config.yaml
head_dim: 32
d_mlp: 256
parallel_block: false
init_std_down: 0.00888
optimizer: "soap_variant"
beta1: 0.95
train_tokens: 144300000
Each number is 128 + 24 x the weight over its row's rms, rounded and kept within 0 to 255. Layers, rows and columns count from 0. Numbers have three digits each. The size before them is the row's rms in percent of the matrix's.

# layer 2 MLP up, 256x128, rms 0.192, rows 143-214, columns 64-127
086:111098132124159133090165168108098103138131140127152104117115113105124108159115099106105104101127150148122101155136073146108094130103114154148097129158150116140088126087129134119152177138135138
090:184091147140107113115114105089161115121122093143139179127124089158093147163049128084144119121100086149125127123122147139140115147089123121127142150122131088160132110156142100119142112091121152
108:117130116156143170092119150113115140133113170138121040138141126131111135098127102092155142153151082094135119188134089129113186138152118145085112114120106170138110125124131096154150165147106141
106:150109136095123148133107085132144128104162140139100081117108169151113090129135077134122130090141141176131125149181147117096102121132115118109104132140141114118117114163121114110127151151084131
099:104095159147151149125123128114148083131139138128138076148128168107124109080163138098121119121107151143132082089142101145127103170121141147114125111125129136142138113135134144137153122124158151
095:142102131138139138127127131152130132177135136141126158148129126177193113136142060159115112137143161118148148124150122137140121086157114168106107150123175125075114151120132140103141127153116191
087:140173138125128103141109071147117149111144139074130102084097083145163172094139114139109124118182127150155147120118142134162078139113126109104117120117152150120180123166132144137122099126127131
106:110111129070163134097173093139127113173093113091127130078116151142103139125117150120107117136109110171141163168132135119109104156170102166136116145107100126126152116107150121117145125119145131
082:120107101102174113149144160090100172174128166128136114141124220156137131104115134108120142131132123103136143111157116098175138143149129163132117114153113107147155147112099130127133124147158127
112:130125158107126171149137097143147114157171122152117143146145141125125124116131124122143094144091118146129152142116197131088107086126147142104137167123127136094154105129140105151139151116179137
114:122107088116136112157145134134119108174128146138126132102168173153107135106170156147095155111165146096097098150137125114124121147121102111124175132093101143142183116119130118169154146129120149
100:119138104184174148127174158103117130179141182091147144143138119119104113148127143091137122137092109128151161140167168093147108118129098115136147145153117129129140135110119152137130126189151147
097:148122155103116126119109124129124165148148170107136154090116129135108073144166142168104141154175151140124156114176120153179145139153127123138138107138142147164175159146144104155094145142115117
089:149122138139117129148137107082136154109069141174099101158130106105174148131152166147098126133116143120161140161142161130134155104130107129109117133127113116156152127144139122132137119114089119
099:114156134141132146110118134146142160143143142138125117164147142128157171110130120148081131103139132161158108178130131142096095150154103209120128087149148148132161149145120124114117130108144075
097:138138101184132139142101144162100116118123109140127119135095170112181115081131126144091116120124115116104092116125134138123133156111102127119092127139094166118112126128052142105115151118101146
102:122102091166117096101089149165121130152129133064106101166131141147127132127144129159117154138099125176138125147082168121142148120094150124147148161083106160126134115121115137168107157131109119
102:159142143150166124098095130136181114154119130157171133128169092137103125115137126140106138154128126198125118170094137170125107126138119147125117141117162137129148133112136172139159139125139131
115:120148154136143092195109120172126130113133132127123071146082160132160143116105138096124111120116142153148173095110160097158165094104131165129101166113136114134125084151149161129131120107114097
102:154127167139161142140138152103140127162135127121127125131129119138136130145119154106142133124111091116149130177156137098108135147152127098095099124152140105129139090143183131114123136142144138
102:111159131118149118133133147136106118132178105112149104114137104125121099136114096121125096108089142150104142162109115142093103153136148100152135111178144141144106108106095108125124132106100104
115:125153148162105123102160121180117143113156144113105132104097106128178152087115135148163174106123119142140154140123166163131131117144115132160158125152142131104129100132169173106133156156140131
092:131101097155092153191144124089143129126110142184146134148102105153094163146089151125094157126131167105109141079116117127155157092164116120130108107136127122093082101086098166127116087094133129
098:095143156166111171134099115121140141081139136140144179114147146135103102129152137114135128160157133127148137128141097146165119133072114115131154113167123132125162109125147108130140138174115171
096:144114117156146148135152133140113092103106141161172094080089115109123127173118100128105137162102137133112130089139071100126125130128156103128156137122143145138106115095147107148127087150151126
105:111137112106099124152145098073110078133156144118143175148119138123116115131118184101125139099114140099121086134133128094121130139103086113163134088158130103113140155091093143126146146136103128
100:137171136143142139113102104114147135094147096116158130094165099121133131142122134176113121140138095136113100134090148143140122175133106148118114114099118113125158184115112129113122091141148119
122:158125118094154139123122133110158100097093102114089124110111116118173120145123142124119092163111098154103089121110141115073131119084134101163158149167139132110131124123153129124144109061146126
110:113130091146077145110155130108100141119172124111149138156152141126170134119166121108133114141151108105094184114122119134131112144116112139138157096124124145138137143088125133119136112105146152
104:138133128131150133133112126115117128134114155092155173148125086124107074134123145159155117145127130157115155123118095167097122102159146092117118132076127135133088124148123148151158095143104100
100:122140150116074142120131138112067093148116157127161146111147129072095157118117108121147147126135131150101125109148115114126131145103136148145125103140131199152164148080125138144149161088086126
088:139164121108095126104135147112168135137122128092159108148110153127165119136147154126137116125158139169116132127091147114129151108129160098177129163128183162167115075139101177137135135085121148
088:125101144138090137127146167166116103154125139106132118142116116161095126122129084159146133180084176144129100177095167164106107083096118119135111110135110139087116146157119131080108156130122129
095:165092148139130106114175149115115149140122121138139123157125151174114088107110154102108085131130114105140118121116107144151129134147107147139143150150139137110168164129146093141145142144084139
089:121159085128105090139099121152156112124139106120133134083122151114120116121161094149111126143141136150107097112156103122122111175165133161130114088116162169087121164082122137095172113138160123
088:156161136131150099144125122087101170132128132084124093129123149154124138139126104115180113135169101133152127135173082117163095148127160187138159130143120170089159134088130139120132162133159144
104:125117130110138117102113120140134148136132135130126104098116129131086111142158141077126097133110122134159154170167129121115129090124114128097147114140068149131115131133149107158131171149071122
101:150121110135113153140124143122142158115143146110142138163156150179099128181120147162103145126109106130152093094114127139156143115111112146157154108111083124153139121147110136150112092161145132
101:131152136125166144129128104128144140119108119058125139110133130077132129102117127130103134091142128149123094100105167074080133136106180133135099151086115125105075103100086157102103098143138119
075:116169125141092127111087077101154121091129131092140112117104125145150125136133142096108123118161122166168115117170164127124105159135114140170122079138137123154149101118067124168123100112105132
105:135144118157093140128141154176088144141133114118070086128092053109146127105108136114125117130142117138123134150104142145116122137177130125104114115160175109153122116129083114107106105116094105
101:108116124133129151135190138110172130132088138171089113148155165160156098127087098125078125107165131162125126129130092145128106122110096129155129124146124120121130139110145081102127128113060164
093:136152131141148116130114091098132149142110121134129077110165152142134142099142139115127154163156164158169125098128110121142175149157086162098094110120157162132155159164178163169121109139128116
109:150107155109150118110074106121110104143155132133162171110131089151123125116157114103140145125146158143119124164128096146110165151169092140144094143120139117164131113153122089164094100086146119
100:114122165171092121111131135094153105132144100176166130138112112120158140149133095126110110111155170132132122088151130105107156119129145088123152130158128096127063127139125126109098143111152138
098:158134107134163112114110134114168133159101150112111123141124085124149113136127127128075104123141134080119148158092131147132128087102154177133112132154147133164168114102140129140145088099131089
107:176093155121188120091160116132105157146115142147097110129138118144127091133094100104133131141154101135117130138117127127134190123115055150148118142124110101118136131129114130162123121125138106
113:132144166142093128107174104132147118143126117147121132127141119105113118151114118101133114122114140105094110109089087094115160137085106161121150153131118131145154149121142129124115127124145107
096:129092148125137094164110113104164113085107123103154126114119119115136130131111108142148108152092114122149120108127158147143142114133125100090098137094106124147090151151132167130137118125156122
106:143143145109146178112168159074114131125114084146119161115121140107128137135107093126123078126137127129132078129142112156153128149146165126126061116163152106105148115106138168107120119113135168
093:120133105129095115130141132123106111126138117127099115093106149124082097118092185118092095158137127118095128115089156097101143126129130145174146156121110130134138148144145114107157178133098112
083:100148133116107091111118118109102128127119118134143188156122150146111137096133135128132145108102122110112144130101066105151102184148097136155117128099082121133111125124120121141127151134151133
114:107129106114105104169159162153131072134103121173117104136105149101158076157128139120096127123138098179121102091091113120106105118094119098161104197129132082134105123122125131130123146122129116
110:144132129110139144119098136129101169138127066150093137137101113037127122178113123131134120125116116145150113080161122165154129131147110124142109119112170125143138108126155159188112167169154125
105:085142158127103094156089125122129130141112129151180157096161074126100150135154135148104139101101101132161188158131141133125134112132122136104150111101129120157090168109111128164113113112131061
101:119124138120116160146184128071155101156147135050132146119153137119109148141124144108127111119135125106149093105155139150121137123139141159155151126130077137119106156092174083087107129131088157
099:144104099126137162156086144131083149129111126144149091132141090130138117159183137149114104076167093111138173080139058139123173140101169149134162116134183135094087118124129142103118103121126142
090:123136133138099106118124166108124110104132123121139171138128124182135100107148150117122134135109170103119111092098128117100158111116151096135110153139131111161121062144165172123111083147141147
105:185117123158101174127059113080096120116152107147082143117104124103123117120109095116113135145126119113158138154117139152122132107109136147142128169119139123109125126094073116150104167146153177
091:099162138137116148132134161117163148110149122120129128135155128133159126115097136113082161166128132187114157138119175090097136099164120117118092146108108081165092126168124125112104155070168149
094:125107136149131159131111129125146098107127144137089113148122124161089144118148168113140145111129096143124155154115103121130125123154099121142166098156098161135116146154096160122145135081138112
107:149160136124151173146119159083149109137153132185172149146147165098096123149119136141171138101157126118108122127128144106106147155139122158159114110099104122156132116133139154179134121105109148
088:096107111120154134140112131096108113139122133161083137109097116097090142122125153110119125126154139074082125164145146118183152098113082120123149105140115113142125123123119121122149155119136156
100:123159151147154132091135121142129149126137175159160122157098165110083113118093098130133119107079115175143135118138141124150155146110135114176138116077129142143108148134124123176112130162132126
103:107139168138109134132119118193149133125154118140124148160119111097083145101141158159125160139145117065129112129126144129121119113087156135149174113158135117147104134110147070117115145134118164
100:108123138119137140141096139170107112175137133154177105164168146168121103119143143095113117131166149137088132129160125137111112130119121108116130119122098135119178157191123093127097162129088091
085:155126123178171120139107147133126098104111129126157125128118111105134128140131130071152135095094140132151133132128082124161157134131156103117160149092108102121150151102150135073117110113130115
097:116086160148132111140151121112146115135112099162111164123112140137157080123147146123124116132123173128138136126140062150116110172161134159099131168125150154171109128102102104110115124119150138
098:147109134100132113148133150160157073073155130104114101087153146145131132150111080115153132095095140115151159186118184146130108119151123146146103089158128127143117153131164117143119132118105110
101:135125114126144149096130089101124146128117132077151090136165135177136106127108102110133135120134116136114124159106104122150151109105117144152151119124116074132078132135116137143136105147119110
107:142118131099114108112088093124111139097128119140122108143084173137160124132143131130107115178129109097149145088128172148099076123136140123160078145145097113140148122122150115121120118147165153
090:128114181138106109129107138081130126095102098128157140139018108079144129111128092094131113130134076110177120083099147132126125126142125142102123120132154117119129108136123138110142115136139127
# layer 2 MLP down (transposed), 256x128, rms 0.158, rows 143-213, columns 64-127
077:120163158155114139146126113127150159116099125173148132128103145150114137124145112121128116126130116162170127133090122129160149168131159144171079081136148153130161126078138106089144178135134158
095:142163159136153111094094153122115150110107131131155139094153134138110166149119104123149069108175135157176122106139109143140127145104151135148142132125131153137130104100127149101124104105147170
097:116115113081113139130117089091140136116177150105093093125097100174156118108115157117141107132131156110126108137134115113186133127119168156134149139115162137195157130123112150102156060108113140
100:139170111136121163121136154128091129130086150122161157119124126123159141137149096138103089161138116148184143127139121143136126135088143138124132106124107131132131115100158139154151124101164108
093:152110119154112138113142124144111129164115130136149181078127087107149133091160110162125110125121096125140155151168086148161133092127130155134121121135113108081170124091126108098102121126155152
075:108163170142134133138153099116169154120115149113097126133146121101091127113107106100151127136124131129157113111117182105100167178129127142098141094118123123143164140130141135163153166106112144
093:115089089153130148100142184084119142144136131159109143149147116165154114127103126126136139133139147112128110137113139126086125176095089115123184124090101131127099150118130127126169132119179131
104:136149157115082104049150145116124099083103132116154134130104112120145132113116083106079130091120135138075165124155147170114137112114142129158125127141136124165123152146148115110129149139152134
092:147175130130155140119136126123146131138152158124117178133137057060115142160090146130144120140154136170135089131137142123159122147094160129147138156120148133103154094086112150145136175161121137
098:159150110110126145181133106150137175126095116153107154130129146141140160113140087135075090123101089116146140100115116127133126139165135093136086053106126167142096091139119172126118116132150119
097:127171124095150113110150121116101122139129134153123138131139098126143136170127158119190120153132161143127107121143143157125144078098131152159132152138123132113134113132085141126135161135122117
101:160138130158122156114157134155139105122124112123106108094116122120162092146154086183111136134139150164122143175092138106134088149137122114101129099099116086134120080143100120122153155155081179
107:125151142158163130172120140149139100107123111121116142172152132140132132155165124155121139116095136151146127096131097137119089162105181143142168133108119129145076132175123117126147104095150117
085:119126122119125132074128145152098122116133130139121161117106088116085124133111138113110113078135100131138101164152107135125119100124143185098153107157109121101152167072160129097121143147149156
082:156125097120134165085111136097132164108151144084153127127117114169097134119116111091127113083163099180125131114144050124129136113124156140106139111113105111133173131151149157113140146143204144
107:158158096131089136107152152145119102160114098119139120110122143109164090073104152144161099114175128123096105130140130083109072149130103116105115136153096134101164136125112095088135127127112141
097:106135096176120113123124127164150141065109154113162131133120137136111123171109103136164118137161119135146160145125066108168130123148182110101097151123120132112134140129140181065153161134132154
108:114076162136145117082102081144127093131127114110173170143144149116139144137126158129178105088142140131123158167136162163103131091165107130126066133136159123133119132119117116179128115111124130
107:174140122161125123133125096125122136149178107138119096164109123133115110138134144098092122145119115125097104096104110175138136103187133140129143150153130130152160162131159124106129161107126138
090:132126158116146132121134103143113151139138131145173120104143092140097147138133168140147092136147116117170120085124088121124127139070133143148139145091088148144145138099134103126156121137120156
109:096144115154108104132125059168180131142142097129097146106109165169137120099082115136146124127083135106142134123127176115153167107133140121118108108122160117125112102166071147168141091121139103
118:114128186133129083162143126146145153110126136161141106085138135129111128113121097094112123156106113156120119109153103116123167104116107111170063096162155134136102108091095102097121203090101179
083:140137116092119127115106147126156130113133122103161114096109174151163101083144165149113087125130113125068124125152111134116147146114125111120144108157155110130176139110120114119140091125104105
103:133147148171121151130121106137147134131170119102109128146128145144093123154128161152167150042099151132104128117151131142133147122081101108128137155096104085151101123167100154149122124112096112
097:109099128120112146186143111110100092091101095096158092114080158169176137119157113164114135116123145085122144077142148127140122094117125128133108138143142123142116146139138139128139067120177122
113:118166138136104133063149166108121069116092144122136122137094110135140137102118115124146104155177123113126104143118136108161126145094152141134167112167155102127168093093095134142134175129131168
099:147128133123138163132146129122096109150121152173157157109147123158140115169141100147134124067141095129155151120130077118108104117106144129141087100141101111052151128097150143109127124099119106
115:146124162106148137116090114125157102121188147163114139119141104138107136132162125105141115149158126103128139125167131117126114119133105191144126137154192106122139137131099051105145117128064136
100:116110114138108140135142130182157130127087119076093127113118158118166104124144119088095129107101123118155104095055154076144114130150178083096110117117147159153121112167119147135125103107116092
106:139110144115116087105109107134162130114128124103114170090141094154117136152132136118143136126144129107143114133174120177155140102135140146090125145088108182070124106139147143127109120157162162
108:131151144144185198138156150134130163143125134147100178132090135115134138127133147080125118121098139100162131106118098055128151163118106101122120121078132109125094146142124097116144090148137115
089:121070143146140128119102082124117103088096118104166067093170142209130127115154101090114141134139142135116125140114135147112140120159133119131145133109160097088140123130159110133120119140165111
092:081114138117151126165117111128122139101114142117123143162113188125139150138158136148118122139132108115116111130150124156121126119117104083185117090128105159115117106124158162118162131129125064
090:135143130124146179132194130129132139133122169116133137139169092130149099166085148137175132140129164133188153104140136132133152125100146133153105172118097110119165105134139140169121175138077117
107:124120109095106114127089161124128103140122082092176114087108115144158140125163101136108173133119099129122106096137148094148140104136085129121147127141152141133129139109132078115119102147204155
086:113097094125113135137112165090120138106111121119106096128146137126136156127113121158132155120107141115141169087096187138091126150096131114109134130160119164171133167145091139150143149153088154
111:144114176130133133113100121134114092080120127131125124084154119097094165134143108174084141114141099140159117124142109175120133153126128128095106108120165098135081087146164095158127117111121161
106:138213126105166144140153147139149145120096159154137114156119147147163108106134139110090106112147183111132141118154091116159152086146133137160121156165122168117092141128147112118081108122148130
097:148140149134116127140105134137128046119143152131147136160108124103149127096095079122110100138164122152167110127119136099140118160144136145136110104104134173138148170135113131097125146149097161
072:133093105145145121134109130109098130121103124069132123107141157185158144101145148100092152155142115099103078140142163146095122107164098122110139148112154097092122116168124095148128062140160112
104:153115131091116078115111101130099122121138128099122141134149119125107162072134098114106130137178164118085130168166113093155139138149112179093133115183188148161123171155163135116131126120074139
108:113134126123147137114109130116123098131154147148144115139103144099091117114110187102137127140107099140113095124180172119080102152154115117158128144151120140098148135098161085123114127117125085
105:123135117140144130127087173141124128115132119101135122124103140154084130137152135129097145132117141124117141104127061178098119076154164113118115114118110103142111164149111170094111163154162140
096:105085091111102110134123106099148096134156122132152113125135131112047110106113121135177171122096113134094153127126183133109168118098131119100101128152142094106143124135124126087101118106179142
107:139091151154116112136119118181140091099130100118137106125137225145158158125165110137106142108141148115111132128123138132088131131159093112173146139158150128120071109183127114147118096115148129
106:148099122157139154110148156154119147115174151135168158105157123123097138134119146158186112135192182135132168140127139101153150128049150134131102132131127084136164113076105138135119170107098151
103:100195164136078156107137107168143152140160154164147118138124124109096158167088073096115128101113139134143127142123147091121107145124160154134138085122166126156113140081160141130129151108144150
113:135160144134101121122158110175110151166097080135126104104108142127151140157096099126119141142143149152169115144124130099154092133115136139133136170141093107125162151118104067145119158157096147
101:100149093130143144184141132114101147147168171134129109110132127140165114128109133123072159093095121149127090140098133162105126110100129104102108139100115102134144105150129135104107138106096115
105:089136156123125114082120140129113122142113128129122112089086127161112132159126108122103133096115106105145144155135112149114106163064141117086129088155118112106109110143153123106131121122108104
101:098115167130132099145141151116150069120097123138148163118127154104139143108106083111114097146143123122144135111129117135129143122157128172148059105109160105115116110142166136093096207153166164
081:138186127118127153106144143114157119137173147156132144142117079069111125142090127128179119140138118182165115111135098114147114131104159149142126152110120132137137122084125146126143214118104130
112:121176082120132158150097099162113115122197132119128118121131108149099126093161152114164148131140096136129166137131153113140126103122109175131166165136124154129137132085134142115141102100178147
097:110122168160147140128179125165150135077102125156143090139106172118182104099148098155152146163112137097080121148102119094104155148134139088166139126145089138102086076097141154123100109119137116
102:086078122121169105122105107125155140128159115126143103118115129123121133106124195123144104117121156169134134110109140159110160127153124088145157172114128132154137145137140139201099138125122116
105:126159140181120122082155138130135151157122130139141129125121138124154137156124146123103092091105081136153119082106164147144110162123156138149140120098126115115150136112139115150101119181145121
095:138124131117162148130068136150113120133138126128132124159109109129106149100142111119111099137148157063129140135144172105113119119137103098118138163164167133080115110144163135109168074120120098
086:135079151132106137124112132071095137107143126137139144098157102142143145127119133114099137137114120099128125145084133157131137122125145151118115091148161109091167159108125139096117112125200154
098:155160097111135137128204151134149168148133149103162142151119113109124153136134140108118083105147139087145125130124140124125146126101109171090122112126157164158151106150143150139113065113138126
083:120139152122125131081116150156141132136162172075151097113102056178086159122112115122144136114139143137117107116128109137094162090129147126091139127126127134068132128132126115127148107168143105
096:149095077100149096157108126163116123164096114142153139117127147131145135119120164142135136119122091114117174080095117143107119119168087072132123154154102106132118124170144186091137139172126125
115:105117106140095094122153145104133143146159106119124097108168141114121093101069187127150122114137139161145161119175115101104164126082099140129166100135143149153149148119072086124154106139124172
095:145117111093133167107105176124147147119159151148102139138127085095128140129086130116143117144112133186132164111142111095158110177126174148133109125128099161144162151089101110092140159126105141
101:093071146110125108139131111143115095105107145088174154147092182140141107130202118127107141146122129097089096126156175129105168142131110131167141134120136113117102187144122116136135057121170118
094:110101176135115145091128174091116103098150122111183096109101098154109148129138081118160105130148098175128115159133093144131131121129115162109152127129148136081140145118140118148121159131154150
105:112092170131152110112136154124133145121159092131110160139145099172132116117117117147182105142130140190124117137100154101128153153118132147115140066125150150115124147124111117139103128138174095
088:104127144132143129120139119112168146168157134149144100126128156147109126113089142150157104135113140167161146103119091123140129152141150152135140145110136134137137155115146156109135215117168168
086:084114115112110107125112130134121164074106126152103106090100175125143129113148136159122144110101108149135165126111107127095102098139138113143096161109099101127094145135153141092137172118099160
105:121141073115144121115145115132121145145146132136075091138093106109121092124145138188112152107144097120128127105113093134101090137126145149132165155104129137110170110110123128141112122137121123
100:103081094150144113114123129088134105133124097106147125136144136130154160127103133184154111130146140137136151111115153170125135139148069126110173110113138104169116128144144166111094163192109111
091:122137119126199148191133121107156105127105137096133135126135097088077112148087125115188099087126128099109111128094150130185120141116088139123118094137112135117127112154105071150130125135130099
# layer 2 MLP gate, 256x128, rms 0.183, rows 144-214, columns 64-127
097:086127113123127144136178101166089164130153161142133101122160163109148108087180129137105120104148166112119142137119097110122147116161143113127121112111144135120105143128109174148094085143141135
100:169166113101103138092148119117125123130129182071124119088116131133114125133098125126169156091147129131082110144130135151079123116092135078115142136136122137110140109148189115122136124137104144
096:099076131132156107146087137103137115119098115111110127133125134102126109140140175152149152120111154139129162135148125141157128113129145114148090168075126093160148106115143082177136106111100131
094:087117155137096155130139136154145134131130069140106135147126113093179132127137163109113141126096143140116113134116109116131145124111167103162102132113136108148113088130092148130132110144141117
090:133094142129123079151126124105116139102135121079159111097086133125085142100177186124175149129123137145139127118129114139153122117142098075152170109137120124143145116089158126115079096102144135
099:150113110153108196118141122140156147150147117137151126109131130080127133147140132180124150131133136125158114155091168127129118128110128094141123144140133155160121162137090104117126090149076152
100:164156138106149154109162138140157133126142113127099119103113149137147107133092129149113127142117114135120107125134163108096102156146150138162131163081119114135117112125120123134118141154105144
090:109144141094115162120118139110116154119138153127126146107114119117138113143132144142129136137111130138134168111128099122134169147131137113147095152146121080109093132088124159139121110119158108
108:133132141138127134145139159034138127081136102093116108146118165126156114085151137122117150109148133145149107083095116099144140142135122121113136140101126136114120102109127148164149128136077151
099:140156120118123127097188123123123140103124155108143122119110121122090115127116099153151093158127098160104131156150132165114124097127149119081108114124138085123107133116157149088107102133116061
103:157144177113131102145125127106154093147149128091131156078087098123123128130115082122185169122115106138126113142155086155120109119140066129119120090146101103137118159122100141093102132154139146
092:112127149117171152083148101164140142135104117104099069142112116110134143103122117091120128123100141185094101154149122110087126146131092137127107176127114106096117124099081152120114125135081152
089:107055096115127107126089089178125081156138129140127138118089144126139128147102141091174117108150100113091140106126143123084121111077113124150131111126129116104098095134068092107113125166087148
096:095082095129169115132130102180153135123143100129139145122122111154036114163122110159155094117146119135102101087122111101146131137146142140138130106124129124134114098104121100103123124150115135
099:133124096145111119126108113157153147129089134156151112120175120146107155174117098090159135089144133136097142158117161136146117095167122131110157145114116157169163156117141134146115136161107165
102:145169132118142133147161097153057087147111089137088119107167100112149124136150130131110128130162102079141143119180092144095084160125131143098144123118098145112115157144112111127171115087145111
104:170147120159154120088138134096113124124104105149172158103132183153101157131110150133120115092151103150156148143103119171131120090137059131124111131116139123064138156089125134125152150123130145
098:146072157144150164134117124176145111092145118145135123113194155090126089173157144121152132117139110147111131196175114138127119097129118119126142163136134129146136140128108122173133129096126163
098:114118083151091167166135135159103135112099139141142127149121156144112137123132109104132147147110134146128130115074147171119115140103122157118156137111105099144145139132094150129145104126117136
103:129179120148163139077128136128134126109185102140159133147132197155147103114107124110111114084140136181107124148106121096124132122104137082126149130116158135110137120136110107171127121115058126
101:111166148120098099107173146125139158094162189093103139082101116134134125130141149127130124114088128131122168170107138115109129141106106140123102110124121100133135102080183171129099162151093119
097:132164108146058141109157093170137172171126137127094117130136076115128119141132107134129127136087155149120109116104143153121107096110105144115138160154128120105089163090157120105126094170113132
098:137118134106141123116095139115131128113112116107146162124113117092132140146143131108130127134161186155133120108113137125125159134121088190150116128124121101074098145151141154126149146099120084
092:151104134158127133140128136172117117105146159198141111136073149139094084169100117105108117160137106157123162099166066124116110127146118108152139113121142127095122126097134102143134108126117115
104:175142130120167125151100119109145146145098123104175132116194128168152195079108130128138131155124144097127122110174132141114115095129107131121139126146134160125108120145137095108132133146163122
099:123113121127138151090154138112105117128166137116096139158145159139121143125138099112135125091115117138097145117121117113169122151125107102150123115137118159128137182114119121076143153141118158
106:127150135123171134173139110123132113098143120084079119140095188119111126098096125102120094083152094118115098169133103125123133146117112132140146162134116128115138143139149109167163138100128112
099:131153107154102141137139170124114157149147122105132163167114151108175093154122157106118100122101145098151115154106129105131121163128120142126123125140158156110109105132132149116119089142133119
103:098156164115138125154136131124137125151115130159126094126113171124163101125142131097134141117131173115150083163150154121192083156126107098136133131149121091112181110150112084147105178111169164
107:139117127107128089124169137114145137147142143114124167106124159082145111171151141129115135118167147088125144115117108152105141161125065136120118113129129155200107137129148138119150132166080110
098:107127141111122140155150182144128125154121137131121130123109125137087130160133125127129135144123148110163099094135136142119143128132123134123108179152160121121125100125111134113149102110131106
094:142110152148129094117168156150139151097122114156114153155128100112125156123186128162133120144141100105131126092167137133090100141085103124133117131139142124100088121108132152114131146158122108
104:107145114126094173114127156117117138131093153104095132076153138133130109167097154102132131087158099106149163151116142183144139149111176125107128133149116122117129111127146156144096126128147112
099:131129127135097104101143184135101159111126123125106093094131171178161109121113115134109146169147090129134137095114081162153139155113117179135128146154148154086098132159108094134154126100128107
096:154100132138115120144128128097108137116130124075128091096143131141174123135135155131123147147094157137115128101092155145114128122109129154138098123170127141129136120110174139105085128135098098
099:200138119106170124107116139138136106150104159152122129097087092182115112141077158100117136170142123124101124127124151081116114097138115120116148127150111153081061130152123077100156146120136138
114:124151151089137122138097043145145135100151161167132121088102130145059117107164136125137145074133094067153097142142149072117119140123158136161121147155120090078104122131130129137147160147133113
099:141136164126079115160086137159100126107124104148156138157090118143187120154128104146162091123143108144156137116160114155152119141134134158120133136131114165109139132142121147136118160114123125
090:117156105139096121112097205159177124103129111113127141132120120117136149113143171106112115156161115179106160117127180133161101145134169150135106097145107154119167110143116130144148118124170110
105:100108156127129141156137140137134118137114143145123068139126072131124132108132115099145091116131115138100127107127151117155141142128119134091112105130154142131124147120110119122119125087094091
104:074132142141132121118139097093112137122163114179121148157146152122123141134161109137130123136117044127107106136143145107086109153133128088134138122147145109102096155162164159127116112165120155
100:151148162154152125142148127115113134156152121125104092107178168124124119109159159110153113147125112181140120093079116106139145102134122172111129153144122150161153131132145142135117129128156123
091:140116127113127130101096087112097130132156112123134144133167100207124152136114143117142117109155137081119103159110137148135137129151152097162094076098145075077146110126150064127103106156145134
107:151127145188112171127168134122158103132147147172172087141153125137148116149145103112089119144155149143174157086142093146116158127122129127156138129146135116105082116117129120134092123094172147
098:120106128122128113137115123130115117135118136133105155061129136156125136160109147137084127099135197080163138157135088170143135143122112147121115167125138124066137105142121138112138121142140107
098:109150108142110149127118116127148139141144132095102120130126136080155146152160176121171133105105155109166112119099110118131080112105160136149140133174092180105135120134102104110141127129124109
109:147124141131177103137125125164085138116136152063134098139121122073089087188107123107141138086135141122121103153112139118091092156112151144111117122143128120143146129142153122156119107176117130
095:138131169148159117157176132103135147160108140126125132143187146172110074138122127113144111129103156107139166117136145107120113173130139117123108129105141153137151108135133132125109126088108148
095:107132119138143102140187121099130133125139128100163152115129117120126137128136121085155145096136155143098134108158141187161082097120145114116117115156134125128131135125151180142088103156108097
099:106110126148075158097101134146127130147124116104089087104162110125133133181104126173151164109143145098130114172128123124124163139192142134139127149146093143101118163082143139109073128127129122
085:120100119160106199145110120120121131132144115175104146103137140114123181160157140155129115144170131138168108152157158160112125098124139119107103107170123109111124108121111108142128129108112150
107:113150141113107123154126123106106161174123100156122159107130151116148111121129103117156125152149133150153096073141119134126113145106090113148093148082166106172140114118126175133118121118091144
097:140141135100089131132095123111116137132105141152100114093117134106096097115113135140112119116110157148136107104151149129112105110106126141149163127113145106150117144142131145165117122128084074
104:122070138118123119141086122120133129129125151152118103132090175112142105098089150149141102199115137122138121126112105137147142106159073112120135132130091160109138083113128115155119135111170160
097:141124124111119089128140095158100108155122145176141103125155097112180136110140123166141147101126137103103128115085137139116118164156120111129111091080146160124119115089122144150135144130104114
094:127099152094146178158089126131125172123118095113166058134141121111117127120141107123124116126166130098172132066122086165117125172130139124131132118140155141120088115099137117117137086110134090
101:149158105168099123156169148105135130140136152141133137149151116115128114140114099089158088123088147154154113172096172142120079141146151133068139138153110128134141129109165141088128124160143126
106:073165134118098121107129127144128138107132142145158130142123147129136116181168129159126141124139146113141079128135122142177147146152121175111142118124114138144174142111131139121104120139106137
098:099124156129087132127142128110133101140197139168101153154123171138113115089105110122191130181155089076121111172124134160142132107144123124131140139089113109109111143118106094142147150100144132
096:151122144115118126106136160099146110142156110099104106111125128131097140149146132107159132166114122154138104108124147149127155155163095168128148111118154184145100131117147147088152130132128132
105:131098111118161148092130114114094147092109116123125138146150165137129133105061151139119079133155139093098138097129149089110082146107136125140100120110103139118086153154122109100120121133081104
092:154139134131109162118152125110141140104137094139121114099087174148104070146150111151129144134209121143165129131099101154122138102112119107157148128113140124120142143161110133141137122086094106
094:112185145134139150110144095164126134094144169149167115120107147116108131106116105108128134104113061140160138123159149102126154131119135085196178119088122143148118106136123112144092098118121108
109:136116100142178124142162150136123152091116148107143083117161137130141131168133114121125157154105101180102165129128122127125136117124104115110091123123114102160108119163125112115122125109124133
099:153117134088170128147121118123145124131143130183124160132120108145144123129113119150139123147114089143139057139126080130106105155067147080109086119167140146130135119089139145149137137123106117
092:103082114112143150134153098103110148099112124143114114134158122159142108100139103109132145181119177116152132121134130120138114116142129140109137120154093145105110118087094130158150118178114131
092:101119174132120127157140132121130103116128086184144095125123104086154115157152131169153086154090146109170126108155107149138137119163138173083130125128133137172161147138132138102135144103162140
101:130133123128192170141114142134141145137109157128145100108153123141100163079115112173120138121152133167096100111114120116118119132134141125119117127091124151123140076174097167129094105115113114
100:107102129143165125118135086076097163127141109081129114113134168169166118102096160105119115170123139142131148129154128118152146140127126168124130125115142122130090118113135164129139124113131107
093:133114119103128146139108107113086135139164102170146115134143124096105118131119137110149134110133148129122096159190114111130151106117082118140148080114136139136134165198138165098140127164132103
106:125116144184148104145139130161156155112117138130151133114082115127148130169147114161068111130116157123146092100135119141147156145154155177155083131139129157131157128103140155130102111092171133